{"n_layer": 14, "d_model": 256, "n_head": 4, "n_kv_head": 4, "head_dim": 64, "d_mlp": 1024, "vocab_size": 2048, "activation": "tanh_gelu", "norm": "layernorm", "norm_place": "pre", "norm_eps": 1e-05, "positions": "learned", "qk_norm": false, "attn_scale": 0.125, "bias": "all", "tie_embeddings": false, "parallel_block": false, "init": "orth", "init_std_qkv": 0.0308, "init_std_o": 0.0382, "init_std_up": 0.044, "init_std_down": 0.044, "optimizer": "muon_variant", "lr": 0.00446, "beta1": 0.95, "weight_decay": 0.0, "lr_head": 0.00534, "warmup_steps": 200, "schedule": "wsd", "decay_fraction": 1.0, "decay_shape": "linear", "final_lr_fraction": 0.02, "batch_tokens": [16384, 32768, 49152], "seq_len": 1024, "doc_mask": false, "train_tokens": 210800000, "steps": 7028, "dataset": "wikipedia_en"}
Each number is 50 + 10 x the weight over the matrix's rms, rounded and kept within 0 to 99. Layers, rows and columns count from 0.

# down: layer 6 MLP down (transposed), 1024x256, rms 0.044, rows 379-405, columns 0-127
# up: layer 6 MLP up, 1024x256, rms 0.044, rows 380-406, columns 0-127
down379:40 48 50 55 49 37 49 43 45 66 56 62 63 66 59 47 52 35 59 61 40 62 43 43 39 56 44 55 60 65 59 55 53 68 37 47 56 59 71 46 50 57 68 44 54 55 59 54 51 67 43 53 60 36 52 43 66 57 38 44 45 62 48 37 42 52 63 65 46 45 49 50 29 53 41 48 44 52 43 39 41 26 41 54 74 45 70 61 38 33 68 61 53 51 43 43 43 20 37 47 52 51 63 51 66 50 68 51 54 51 64 42 57 50 44 43 46 60 44 47 50 43 51 60 40 40 51 62
up380:51 47 53 43 60 36 53 54 56 29 37 51 55 61 51 46 50 51 47 68 64 49 62 33 52 45 73 47 46 50 46 51 34 51 48 61 34 43 53 47 73 51 32 76 48 42 57 57 44 54 46 51 51 45 65 65 45 63 62 60 54 50 36 70 65 37 46 59 49 44 39 66 49 46 42 42 49 50 49 52 55 51 48 54 48 59 57 34 43 59 32 44 22 41 33 70 53 58 48 67 66 58 37 69 32 54 57 55 28 58 52 49 57 51 47 52 76 47 55 49 58 50 44 20 52 41 54 37
down380:49 50 61 57 35 38 48 37 60 55 63 47 53 52 58 45 51 63 55 47 62 60 55 68 52 59 27 55 53 49 43 41 57 52 66 44 53 44 54 52 44 68 61 46 41 80 41 48 51 68 43 38 66 35 37 56 36 31 54 45 55 63 46 46 54 64 30 29 47 58 55 59 37 55 33 45 57 67 45 44 67 34 44 56 46 36 39 46 52 54 52 45 60 48 42 51 39 35 45 31 57 35 58 60 52 55 56 37 52 29 61 40 54 43 55 42 74 46 58 33 50 61 47 42 46 58 44 52
up381:55 47 58 57 57 37 53 44 56 73 46 57 46 56 68 51 37 42 60 61 60 38 50 54 73 31 39 30 50 34 53 57 52 74 58 50 45 58 53 41 47 44 50 21 50 54 58 46 32 38 65 51 45 50 64 46 50 48 44 55 36 54 45 59 41 43 49 53 46 42 44 39 42 45 60 67 39 42 52 49 50 47 55 61 66 54 73 64 41 50 52 39 38 33 57 58 51 59 41 55 53 34 62 61 52 49 47 68 33 44 49 47 56 40 50 38 27 53 61 42 20 34 58 47 58 44 47 63
down381:70 51 45 56 52 47 50 54 41 54 23 42 43 40 52 75 34 55 50 45 29 41 59 43 55 43 45 42 58 44 46 22 56 69 45 49 58 58 56 56 46 47 54 44 58 58 59 45 37 44 35 48 66 50 67 46 59 54 67 59 40 41 55 46 51 57 48 46 41 49 71 60 45 32 60 48 55 62 64 62 42 11 30 33 56 43 39 62 43 52 55 45 52 25 71 30 57 59 35 74 46 53 37 46 41 59 52 46 43 43 47 42 70 60 46 37 62 56 51 47 39 45 47 61 55 38 55 61
up382:48 52 29 71 49 46 51 33 35 44 41 47 79 47 55 52 67 47 51 34 46 48 46 46 62 62 50 47 55 45 50 50 50 66 55 53 53 57 65 47 42 56 55 60 62 52 66 31 28 50 60 65 77 48 49 68 42 69 51 61 55 62 54 60 61 50 49 55 53 59 51 42 47 62 56 39 56 38 51 46 52 68 37 41 45 57 60 28 67 62 66 69 44 64 56 31 35 44 69 43 49 49 56 45 56 34 36 57 32 55 20 60 38 52 41 58 57 42 70 48 54 48 37 34 59 56 42 34
down382:18 45 59 46 62 63 49 64 60 48 48 35 51 60 51 47 41 65 45 71 48 53 52 53 60 32 57 48 29 50 44 64 39 32 41 63 28 46 65 48 76 41 35 38 49 42 43 53 57 57 63 53 50 55 60 52 58 46 52 52 58 35 57 39 38 39 54 55 44 56 47 40 60 37 60 58 60 36 50 66 58 67 39 60 44 48 52 49 57 70 48 40 32 33 36 64 62 44 36 71 31 51 51 60 36 51 58 50 60 34 47 46 42 35 58 71 48 59 49 56 45 47 52 32 47 76 55 66
up383:54 44 67 47 39 50 41 61 44 41 47 43 27 39 46 49 42 73 49 51 42 44 40 32 44 32 50 42 49 32 27 34 63 60 66 49 52 65 39 54 31 49 60 57 49 71 60 42 56 50 52 66 45 45 56 58 35 48 50 50 43 61 28 52 45 44 39 57 56 58 50 55 33 59 43 49 40 44 41 35 69 51 50 28 44 63 61 49 55 56 48 54 33 57 59 54 62 53 50 56 45 57 48 38 43 47 49 63 57 41 39 62 67 53 42 45 48 49 50 58 55 59 48 55 65 50 40 36
down383:37 41 57 55 40 51 43 67 63 54 43 63 81 46 46 54 42 48 13 52 38 51 58 44 50 56 50 60 37 42 38 58 55 42 39 43 40 45 43 51 38 56 61 51 56 34 45 51 50 36 51 61 66 58 46 59 60 58 48 72 43 52 50 46 53 42 43 53 35 40 31 55 32 44 52 68 48 56 47 41 65 61 51 52 48 40 39 64 44 53 58 58 59 63 62 46 52 37 55 63 58 45 30 67 54 56 44 57 32 49 37 52 41 42 44 51 63 43 49 31 60 46 55 47 58 33 42 49
up384:57 44 47 51 55 49 65 48 53 38 35 51 40 45 53 44 32 44 60 59 48 49 53 40 62 39 52 52 36 42 59 58 56 53 59 51 41 38 46 41 63 54 51 42 78 51 58 48 45 42 43 48 58 55 70 64 53 55 52 29 31 62 53 57 53 19 57 55 50 36 51 66 49 46 43 56 56 65 40 39 29 52 67 35 48 37 51 62 56 55 43 61 29 35 55 37 34 57 63 63 56 65 52 60 47 63 65 46 51 51 56 28 40 54 37 43 37 27 67 54 54 44 46 74 55 52 54 44
down384:45 52 52 52 53 43 52 53 39 49 48 52 50 53 51 35 55 37 47 59 46 63 61 24 38 58 57 62 52 47 26 50 56 50 51 49 71 58 56 64 55 46 33 68 47 60 50 58 58 42 56 38 62 52 46 54 42 44 54 59 68 47 54 53 54 49 41 56 51 46 46 70 57 41 46 57 60 56 25 58 51 52 41 48 42 38 56 56 45 35 31 58 68 61 44 51 64 53 36 43 65 58 53 58 48 54 33 38 25 62 52 77 55 50 57 54 64 56 49 52 55 40 57 59 45 47 45 49
up385:46 44 54 56 59 45 68 36 54 40 74 53 63 41 46 56 60 43 46 45 40 42 49 42 46 35 61 43 49 39 38 65 62 49 31 51 57 55 51 58 52 45 63 69 42 49 47 41 47 41 64 37 39 54 62 63 45 47 33 56 40 48 33 53 57 50 45 72 44 45 44 31 42 53 61 38 56 55 62 42 48 57 49 51 76 43 45 48 47 52 50 58 56 48 62 56 57 49 52 47 30 51 49 49 45 46 43 34 55 41 72 54 63 52 57 49 36 41 52 39 46 44 41 40 50 42 43 47
down385:44 31 54 56 55 60 46 67 47 53 61 54 50 36 38 37 60 45 44 38 47 59 49 55 54 46 52 46 49 59 56 66 80 32 58 43 39 50 57 44 27 69 53 48 81 44 49 62 50 54 43 58 49 52 41 58 40 37 45 45 58 59 32 24 54 57 52 48 51 45 49 42 64 32 31 40 49 49 43 62 43 58 45 59 61 55 62 40 51 57 69 67 43 62 49 45 45 55 46 59 64 57 60 59 62 43 44 42 55 50 50 65 65 43 38 56 56 60 65 58 62 48 51 44 45 63 48 41
up386:59 45 46 68 39 63 59 56 48 41 52 41 47 38 31 57 32 53 40 35 38 53 50 55 49 41 49 48 58 73 49 46 46 41 45 55 42 56 35 36 55 52 27 65 55 48 36 33 56 54 42 53 50 53 49 58 70 38 40 53 34 49 47 49 48 52 61 43 54 26 50 63 56 36 40 51 35 51 60 43 46 70 47 44 49 58 30 66 53 53 60 57 42 45 73 62 36 63 23 47 65 40 47 65 58 63 62 61 43 28 56 40 46 53 40 31 36 45 54 62 49 73 59 53 54 52 52 36
down386:46 53 52 47 43 50 40 62 43 65 45 62 58 53 63 54 55 46 46 49 59 44 52 45 16 46 33 40 43 57 52 74 56 61 52 34 54 43 76 56 49 68 58 54 34 43 51 49 49 64 68 36 40 37 42 44 41 48 41 48 43 57 64 42 36 37 36 59 51 52 34 41 65 53 53 48 58 53 59 45 42 52 56 52 56 39 53 43 47 59 41 56 44 51 44 52 58 53 47 58 58 42 29 53 51 51 53 58 44 58 43 48 38 50 46 50 62 53 52 48 46 36 51 48 65 53 50 53
up387:47 43 40 67 53 35 65 42 52 51 51 52 46 51 72 54 66 58 59 46 37 70 35 41 48 74 56 66 44 38 37 54 35 51 39 49 57 52 50 34 51 49 46 58 52 42 56 38 39 52 49 44 61 38 48 40 43 33 54 47 38 42 60 50 47 54 64 73 43 58 47 44 55 63 52 65 45 49 40 47 37 58 42 41 39 68 43 54 60 56 44 47 57 79 53 58 56 42 55 41 60 51 54 58 45 50 47 28 40 58 51 45 44 68 48 54 66 64 58 44 64 58 57 67 64 64 48 30
down387:54 53 53 46 50 46 61 54 60 51 56 47 49 27 48 60 44 40 46 42 60 58 44 51 62 39 50 39 45 58 51 52 60 49 35 54 35 30 63 49 47 54 48 58 54 36 55 54 65 38 54 47 37 44 43 59 68 55 72 49 52 62 53 51 54 58 48 49 55 54 75 44 48 46 69 51 52 52 43 59 41 43 49 40 52 57 46 49 45 57 43 44 51 49 53 49 57 36 59 39 39 53 38 59 59 40 65 46 36 44 45 56 37 29 53 43 46 33 45 37 46 42 50 36 43 41 62 41
up388:70 43 38 59 68 55 59 54 39 52 53 26 47 44 40 53 37 59 59 53 33 55 52 48 37 42 54 45 50 65 42 60 45 50 55 30 50 61 54 56 43 53 44 51 44 54 59 46 53 53 69 62 53 66 40 28 30 43 49 39 51 54 64 44 57 47 43 29 56 57 58 43 57 58 44 49 31 55 47 46 27 43 50 67 53 63 55 47 16 40 36 52 47 52 40 48 51 32 47 45 81 37 56 61 36 27 45 33 53 49 41 66 53 44 47 59 52 59 45 41 44 44 63 50 55 50 50 43
down388:51 60 42 53 66 60 43 64 58 31 68 49 52 52 51 49 44 55 44 48 56 38 51 25 68 58 42 61 37 47 64 45 40 52 50 69 49 38 38 45 51 43 49 30 44 65 49 58 61 47 48 53 57 54 28 38 31 69 58 40 49 40 64 34 50 55 44 53 31 53 46 50 39 30 56 53 35 49 39 48 41 51 45 49 43 51 53 63 40 61 65 42 41 57 55 61 48 39 52 54 57 66 54 57 50 49 60 57 38 43 54 48 52 60 41 48 62 33 46 62 33 80 54 44 45 66 51 59
up389:47 60 25 51 63 62 55 38 47 45 64 57 46 50 49 40 55 49 43 46 44 52 42 45 77 56 54 31 28 51 51 55 38 50 46 39 41 59 48 62 46 42 59 43 55 48 36 30 56 48 54 51 58 56 29 73 40 68 45 48 63 44 36 54 51 60 59 53 33 50 61 36 44 40 72 41 44 51 58 60 53 55 61 49 37 56 64 44 38 65 57 43 35 46 59 63 50 41 69 52 46 48 45 53 46 53 48 53 60 35 53 46 63 65 39 59 52 42 62 63 52 52 51 40 35 56 59 47
down389:50 45 65 60 53 55 31 61 57 34 46 51 40 49 45 42 52 57 36 55 42 53 53 57 41 68 58 41 47 61 53 41 53 60 48 45 29 40 67 55 61 47 66 32 37 56 21 57 60 41 38 55 49 51 46 49 63 63 50 44 46 61 53 43 56 45 42 46 57 52 48 68 51 52 50 44 37 59 76 43 47 56 56 44 52 56 53 57 67 56 38 40 49 51 35 58 59 66 58 47 55 27 42 70 59 54 63 39 38 29 48 59 45 61 61 47 40 37 66 31 66 49 57 57 58 46 39 56
up390:46 42 63 54 47 66 54 62 41 52 49 36 53 56 47 31 30 50 50 48 36 52 25 48 55 44 44 42 60 57 31 50 77 51 57 58 47 62 41 65 45 47 61 48 47 53 71 64 56 48 79 39 67 50 31 71 54 50 53 42 43 48 44 45 39 67 57 56 49 46 44 40 47 59 45 32 44 30 49 34 72 49 38 61 46 62 37 51 47 47 44 46 55 54 63 49 52 51 62 62 51 42 53 41 41 43 56 37 54 53 74 42 23 34 50 42 62 40 50 49 54 50 57 36 44 39 61 35
down390:43 53 55 62 62 39 54 45 53 53 41 52 65 63 50 45 50 33 52 55 58 53 39 50 59 59 62 35 53 59 53 57 66 49 18 51 44 46 65 51 48 74 58 44 60 23 67 70 52 52 35 35 52 36 50 48 67 61 26 33 65 39 37 39 48 53 49 33 50 48 43 52 44 47 47 48 76 39 47 44 47 46 49 37 34 49 40 39 46 60 58 61 65 61 15 53 55 57 56 58 46 46 53 58 50 63 60 54 54 32 36 54 42 53 46 42 39 62 67 48 46 43 37 67 52 53 60 51
up391:49 51 37 61 54 35 62 62 49 67 43 53 46 50 40 28 53 66 71 54 57 54 29 51 43 58 47 34 29 40 37 42 69 38 39 49 65 57 55 42 55 39 56 53 54 43 45 50 47 51 62 38 39 56 48 71 42 51 44 54 44 62 52 52 58 46 48 52 66 51 41 38 60 48 48 42 48 59 60 51 51 57 39 38 50 48 60 36 62 44 47 66 40 62 34 63 58 37 51 58 72 44 48 36 52 36 55 63 47 52 48 65 60 45 65 56 56 31 59 55 48 46 47 30 48 54 37 45
down391:47 57 62 45 36 69 54 54 35 45 49 68 41 41 58 67 66 53 21 60 53 41 44 49 55 49 69 31 59 49 54 27 54 63 37 70 43 44 41 66 49 53 40 62 46 48 45 37 54 46 47 56 49 46 54 44 58 54 47 43 49 46 39 52 40 61 59 47 49 26 45 65 50 65 39 54 35 45 61 63 36 52 46 48 33 42 53 50 45 59 41 50 47 54 40 39 44 47 32 43 31 46 52 46 49 42 57 60 44 55 50 44 34 44 45 45 67 55 42 38 52 36 44 49 55 62 60 36
up392:49 55 44 49 47 42 44 58 52 63 67 44 32 61 52 63 55 57 58 44 62 69 41 40 59 63 18 50 56 50 68 29 47 53 46 41 48 25 33 38 40 50 43 60 51 38 60 53 74 49 45 54 50 44 51 62 55 51 50 48 47 43 44 50 45 31 41 57 53 60 38 57 53 41 60 49 57 49 60 60 38 46 44 53 42 51 61 58 54 63 38 50 47 55 59 48 43 57 58 40 44 48 31 63 49 52 50 46 40 70 58 40 46 64 30 40 60 52 50 49 40 42 51 68 39 34 43 55
down392:36 40 44 50 30 49 64 62 53 35 36 31 55 54 50 46 39 60 45 66 44 41 58 43 70 51 62 45 40 45 67 51 43 43 48 41 41 65 58 54 73 52 38 47 44 53 58 42 32 50 40 63 31 45 48 52 58 43 56 52 63 78 50 47 46 33 53 49 43 38 62 42 49 52 41 65 39 39 46 53 55 63 59 46 64 52 62 43 55 59 35 51 59 66 59 56 68 53 43 48 58 58 62 60 42 47 38 46 49 42 39 37 36 45 53 67 73 43 52 65 38 44 63 29 60 40 35 38
up393:46 60 55 51 57 42 50 46 53 44 49 44 53 52 49 40 55 47 65 49 55 51 58 41 49 54 36 33 29 38 52 58 43 57 51 50 50 60 53 47 53 52 42 61 56 51 27 43 43 61 58 46 37 63 54 57 50 51 54 45 41 55 53 46 49 49 51 53 52 45 54 48 58 45 67 59 77 41 42 53 52 57 43 57 48 50 38 51 42 53 56 57 51 53 47 60 46 38 58 49 44 53 59 53 54 45 28 50 51 52 60 51 45 48 51 55 55 38 55 62 62 61 42 47 65 47 43 49
down393:51 53 51 43 47 53 36 49 67 52 59 62 49 48 62 49 38 59 54 37 40 48 46 54 54 43 49 56 48 54 49 41 60 58 50 40 36 59 37 38 40 39 58 49 39 68 51 33 47 54 53 53 53 44 44 54 48 25 56 40 61 49 39 57 39 47 53 38 47 61 51 51 60 57 63 51 37 51 52 57 58 52 45 58 45 53 40 41 57 60 22 50 57 69 53 44 50 49 36 60 64 58 43 45 45 58 64 44 40 43 43 65 46 65 47 34 48 54 45 43 46 48 44 48 48 49 47 42
up394:43 47 49 46 54 41 49 47 71 59 55 44 69 38 37 56 43 53 46 52 51 76 37 48 60 55 58 59 29 54 45 59 42 46 55 48 34 65 64 76 58 44 53 65 53 51 49 51 64 56 62 50 25 58 45 56 59 44 43 45 58 49 55 57 48 50 47 48 50 56 68 58 53 45 62 35 49 55 45 41 44 46 58 67 41 51 38 54 37 47 37 41 59 22 48 70 54 46 35 60 60 54 66 52 53 42 47 64 52 49 51 64 54 39 59 48 58 47 63 45 79 45 35 50 30 36 56 58
down394:67 67 48 38 48 40 52 38 44 43 55 54 62 73 60 53 56 64 44 57 61 47 48 65 50 48 63 36 51 50 42 39 45 70 53 52 60 26 50 40 57 34 50 48 46 32 46 54 48 68 47 52 39 39 40 51 36 68 29 64 52 66 48 62 38 56 48 50 58 41 49 29 53 66 59 46 47 40 45 63 55 34 45 45 43 59 58 27 49 61 68 52 56 59 33 64 44 59 54 53 45 52 50 45 44 39 48 40 43 43 49 49 52 51 39 54 62 47 43 48 63 69 47 57 68 59 48 37
up395:50 60 60 45 38 44 33 37 46 74 47 44 47 66 58 48 68 48 49 56 44 50 61 32 63 48 57 34 60 54 44 54 69 54 70 41 43 50 59 53 50 43 68 40 26 49 58 34 61 62 43 51 54 44 60 43 61 44 39 55 64 61 25 40 47 52 59 64 56 44 48 50 41 30 48 38 48 60 46 53 61 45 48 47 41 41 38 62 56 58 49 50 40 36 42 63 39 55 54 50 45 55 47 40 31 58 36 28 39 30 54 51 70 45 63 49 51 50 40 35 56 53 47 53 31 58 59 50
down395:45 43 59 63 60 56 67 56 48 54 36 52 47 49 53 36 61 54 70 57 43 41 50 35 57 55 40 47 55 45 45 60 56 59 66 59 41 40 53 41 42 34 39 50 60 50 63 66 58 42 54 63 60 41 36 60 58 61 63 63 53 70 50 42 50 64 49 66 40 42 46 68 35 63 59 53 47 61 45 64 57 38 64 61 43 41 60 49 55 34 66 43 49 40 33 71 70 49 57 52 66 49 60 54 54 47 44 35 52 43 27 41 45 65 52 37 47 40 55 42 43 45 37 47 60 34 43 48
up396:65 45 66 46 48 56 28 58 45 58 59 50 41 40 32 40 71 54 40 57 60 45 66 60 43 61 56 54 51 40 51 54 26 67 56 38 36 44 47 38 69 50 40 59 47 49 37 57 47 55 44 56 50 28 47 25 32 43 54 61 34 52 66 42 46 39 63 71 42 38 52 53 58 51 45 35 51 40 40 28 54 53 41 59 55 61 42 56 61 45 49 47 52 58 47 45 43 22 34 55 41 74 56 38 65 71 38 40 58 43 49 32 47 40 49 56 57 64 65 50 60 50 52 43 64 60 61 65
down396:36 42 45 46 47 34 39 52 40 41 51 54 42 44 72 59 69 83 44 50 67 55 46 28 57 38 56 63 59 62 59 30 45 48 33 52 42 43 45 63 55 34 71 34 60 30 55 57 57 52 44 29 63 66 36 51 55 37 32 44 71 40 32 59 66 51 56 53 50 47 71 66 69 31 65 47 49 44 53 54 47 65 51 63 48 41 43 38 64 46 51 31 61 65 52 49 50 64 53 38 51 36 72 41 54 44 55 50 46 43 44 51 46 37 56 43 40 55 46 43 52 55 58 46 58 55 48 53
up397:55 54 46 51 53 48 41 43 55 26 46 59 55 58 63 38 46 58 53 59 45 66 50 35 36 50 49 32 42 40 40 39 42 36 53 66 44 72 44 51 42 47 45 45 49 64 62 69 21 54 39 61 62 54 47 59 50 42 52 36 60 56 55 32 41 52 38 64 35 48 49 42 67 49 44 49 60 30 37 44 42 51 68 56 49 37 50 42 48 62 45 57 56 55 52 51 49 56 65 55 54 52 72 45 40 52 52 37 36 60 43 63 57 50 47 63 55 56 44 63 41 41 50 59 72 58 38 52
down397:46 44 35 43 41 45 52 67 48 48 58 50 58 50 51 62 36 54 59 44 52 46 48 45 37 55 37 61 49 48 46 44 70 62 59 36 53 48 52 47 64 25 42 54 47 41 50 62 36 51 61 65 44 24 50 54 56 52 55 49 57 47 60 44 37 42 44 56 51 42 57 56 49 47 55 54 50 42 56 45 40 57 53 62 62 42 51 53 67 55 52 64 58 42 29 54 44 36 35 69 57 47 37 47 68 66 52 34 74 51 38 52 46 28 64 64 71 46 44 56 57 68 48 44 59 57 59 52
up398:55 71 67 46 25 62 57 33 45 57 50 52 47 72 56 40 49 57 65 53 51 48 25 31 44 55 47 45 63 19 56 76 36 41 31 43 48 58 64 50 46 27 53 47 63 25 50 51 45 35 71 43 49 44 57 71 49 41 39 48 52 47 59 70 40 61 34 75 57 50 48 62 38 33 57 52 43 59 45 54 39 56 48 47 46 56 62 46 43 50 57 45 58 50 42 43 47 39 56 23 59 45 61 60 51 56 45 30 20 44 72 44 62 38 55 42 43 64 79 46 62 57 52 56 50 32 47 44
down398:48 57 52 29 69 63 52 31 57 69 51 41 43 39 62 55 49 64 31 53 51 43 52 47 57 60 34 58 65 56 68 44 64 57 43 46 58 58 78 54 43 40 56 35 48 64 60 58 65 47 50 38 36 56 43 64 44 34 52 42 41 52 50 54 55 34 60 34 36 62 59 45 58 67 41 36 46 39 46 42 51 50 51 51 48 45 43 54 64 47 51 45 55 55 44 39 53 57 52 64 48 46 32 50 66 61 48 41 54 37 41 47 47 41 30 47 55 45 40 37 61 68 62 40 41 29 68 41
up399:50 62 47 53 61 64 56 43 65 70 30 66 38 47 41 38 49 40 47 61 51 44 50 55 70 41 49 61 58 51 47 39 41 50 62 46 50 46 39 48 66 56 62 63 51 47 63 55 56 51 51 44 46 34 41 57 33 47 65 58 58 62 42 62 43 45 51 38 31 55 49 49 49 59 47 59 49 52 56 38 65 55 54 48 33 34 68 54 51 40 51 42 57 60 67 61 72 49 59 53 32 57 33 46 59 10 40 49 46 48 46 52 42 52 47 48 45 52 36 48 50 67 53 38 69 71 46 50
down399:54 60 52 61 34 47 43 55 42 32 68 32 47 47 38 42 64 49 56 54 45 33 40 59 50 40 36 58 68 59 61 41 33 50 57 48 39 31 46 38 50 54 41 44 50 40 40 41 42 41 65 34 45 44 47 53 43 63 34 70 34 64 57 58 42 63 36 37 42 53 55 54 58 46 42 66 65 54 55 64 54 61 41 45 48 58 66 50 48 45 52 32 46 37 46 47 52 37 54 53 39 39 41 70 37 53 74 57 50 53 59 70 40 43 53 72 72 56 61 62 32 50 35 40 50 47 52 46
up400:64 55 50 46 52 60 24 57 39 45 67 38 30 53 63 35 38 39 59 45 20 46 42 51 47 58 54 44 38 57 52 52 50 43 62 49 49 71 44 58 45 44 46 46 53 60 66 31 66 63 64 58 32 46 62 42 56 42 37 64 48 50 41 46 61 48 29 51 49 54 49 60 31 50 42 56 41 48 30 52 41 45 47 49 47 51 50 46 44 52 45 48 56 72 38 37 49 61 43 41 50 22 47 57 41 38 44 70 47 68 31 46 53 29 58 50 39 37 55 53 26 39 56 40 35 48 33 73
down400:56 62 53 64 46 51 54 50 56 49 51 58 40 59 31 42 61 37 50 71 56 36 44 42 41 75 69 68 49 44 36 61 52 42 39 66 33 43 45 49 47 75 57 49 66 50 53 66 51 60 46 39 48 48 55 40 59 50 64 50 77 41 41 67 57 55 50 37 37 29 48 43 55 44 55 64 62 45 34 61 45 55 51 47 42 52 66 55 45 61 39 56 30 48 42 41 59 59 45 57 29 45 43 56 45 53 37 57 45 51 40 62 42 68 64 47 60 34 60 42 45 54 43 52 58 50 73 50
up401:47 47 52 69 51 61 51 60 38 42 53 38 48 41 45 40 68 43 34 56 59 51 51 37 45 49 66 49 34 63 28 41 37 65 38 51 47 49 53 53 44 60 39 60 36 43 58 50 45 48 65 42 63 52 39 38 66 50 54 38 43 53 69 62 41 61 42 50 40 39 48 47 55 48 64 47 39 48 67 57 49 82 67 32 34 49 59 47 62 60 48 38 44 42 36 49 37 58 57 44 55 37 46 44 73 48 35 54 75 33 68 49 60 46 75 78 58 41 43 54 54 30 68 62 45 52 62 44
down401:38 63 43 29 65 58 26 38 45 41 45 51 55 50 52 52 34 63 59 44 55 50 69 66 42 49 43 44 62 64 36 34 58 45 47 50 46 45 53 18 45 57 57 54 70 57 45 32 42 54 43 50 42 41 66 62 29 55 55 48 46 38 58 48 62 56 42 66 44 63 55 49 22 34 54 56 58 43 56 41 55 28 43 58 65 52 43 64 26 39 58 54 32 60 60 57 63 44 40 61 62 50 50 64 57 38 48 54 52 66 41 41 60 57 32 67 50 48 36 56 46 40 69 47 46 55 55 67
up402:66 51 59 52 50 39 48 33 46 47 72 45 53 56 60 39 37 36 43 59 68 53 41 38 42 56 50 39 33 52 38 58 58 59 20 52 54 45 56 38 37 42 46 60 54 60 56 40 47 49 52 67 41 54 35 48 41 63 45 66 31 63 30 57 63 36 63 54 43 43 26 62 31 41 61 41 45 53 69 44 61 57 45 46 44 61 34 61 46 41 55 48 62 47 50 50 43 51 58 45 45 31 57 54 57 47 36 61 78 38 55 58 45 43 52 43 48 51 37 55 46 37 56 56 29 36 53 52
down402:58 56 62 44 44 61 56 54 47 20 38 45 79 51 60 35 46 52 39 58 34 36 54 53 38 58 53 56 58 53 45 58 53 46 61 45 64 50 56 27 61 57 58 58 50 64 41 31 35 50 47 40 43 47 63 50 49 64 34 62 45 34 49 38 66 45 60 47 54 47 63 52 54 60 42 65 54 59 40 36 73 48 61 34 44 13 47 43 58 48 52 51 55 47 60 53 36 39 59 53 54 48 44 52 47 61 58 45 61 45 44 57 51 59 53 49 58 55 47 38 51 50 47 36 41 45 38 50
up403:63 61 55 50 44 64 45 51 49 48 59 27 61 50 64 48 32 32 35 57 54 67 57 55 50 43 47 62 46 60 44 37 46 39 75 45 49 66 31 41 59 45 40 44 51 55 52 48 51 54 39 58 36 63 58 43 40 55 38 54 41 51 53 49 57 53 56 61 29 40 72 53 68 45 48 44 54 42 49 48 62 40 39 56 34 61 51 51 50 58 52 55 61 42 49 47 41 55 59 22 45 49 40 36 47 58 36 41 52 52 51 60 48 50 47 38 33 73 57 45 83 37 36 50 62 46 48 52
down403:55 65 53 38 55 74 36 38 30 38 45 60 55 51 45 41 41 59 46 54 39 42 52 65 77 51 62 53 48 50 58 48 41 41 47 43 75 37 56 56 54 57 54 64 34 51 38 43 47 57 48 42 54 37 47 64 65 60 36 25 55 71 35 42 48 49 56 41 46 52 53 53 31 53 44 51 46 62 57 37 45 47 56 39 60 49 58 30 40 45 57 55 46 45 46 47 44 61 65 64 47 50 47 61 39 67 40 57 46 55 46 60 46 39 66 53 63 53 52 37 42 65 56 51 60 72 50 46
up404:76 56 45 70 57 45 62 65 43 51 47 40 39 45 47 45 49 60 46 40 31 36 51 41 53 45 33 46 51 41 52 39 50 54 50 52 42 47 46 35 32 59 52 33 60 44 45 71 48 40 47 22 49 62 40 37 52 38 52 53 49 42 64 46 40 48 46 60 40 44 50 47 38 52 59 59 57 52 57 64 39 54 62 33 55 67 35 48 52 40 53 62 54 50 36 69 36 45 49 28 54 42 60 47 50 62 60 67 34 33 60 54 41 50 41 59 51 52 53 47 48 43 47 60 28 35 33 54
down404:44 51 56 51 45 64 37 37 62 27 50 41 53 50 61 56 33 54 52 52 48 39 51 51 54 63 77 44 49 50 41 44 42 60 64 44 55 58 37 53 46 52 45 45 45 49 54 35 44 51 51 49 45 36 53 51 49 51 41 60 46 54 53 77 54 19 55 46 71 70 44 34 39 38 53 62 48 37 44 61 50 46 39 54 38 59 52 30 48 49 47 51 55 55 35 58 78 59 60 64 35 50 48 48 49 38 50 36 52 40 54 36 52 68 63 52 52 47 27 33 48 53 59 41 49 69 47 57
up405:58 50 44 50 30 51 46 40 60 41 39 38 56 56 54 59 49 60 37 43 58 53 44 58 60 48 50 45 43 56 42 44 35 82 47 61 48 72 27 38 52 51 50 36 37 48 52 49 44 42 51 70 38 36 27 62 20 44 40 59 61 52 64 38 43 41 47 68 43 55 53 55 47 49 57 49 27 73 38 67 57 48 51 55 34 29 53 59 67 61 57 63 60 27 58 43 45 43 64 40 42 79 61 50 66 55 56 50 49 45 44 27 54 53 62 53 39 55 47 59 61 52 48 55 58 61 49 50
down405:51 63 40 33 56 43 44 65 49 71 49 33 60 56 48 37 55 54 38 50 49 53 62 48 41 46 33 48 45 62 55 46 43 45 49 38 56 30 48 48 47 33 57 45 51 42 56 42 52 67 53 70 47 38 25 52 44 53 51 53 56 21 55 50 59 52 54 46 49 54 48 49 38 62 48 52 61 59 46 32 50 30 54 42 73 60 58 15 41 39 44 61 46 55 69 43 32 54 62 44 45 32 52 21 35 56 41 43 50 48 44 67 40 47 40 53 39 48 42 48 30 55 34 66 55 29 35 51
up406:69 53 57 47 38 48 38 20 53 41 57 52 39 38 41 47 50 41 51 56 48 54 40 54 33 51 42 55 56 29 39 59 61 70 40 50 45 59 51 53 40 45 51 58 39 42 32 60 60 57 46 41 55 45 53 63 48 57 48 60 44 41 55 60 52 42 42 65 62 65 41 54 45 57 56 67 34 71 52 54 57 56 42 62 45 50 39 55 57 29 58 44 60 65 49 46 65 35 51 32 54 60 69 55 62 46 51 40 59 54 48 37 52 22 51 46 52 39 60 68 42 32 60 47 51 51 57 39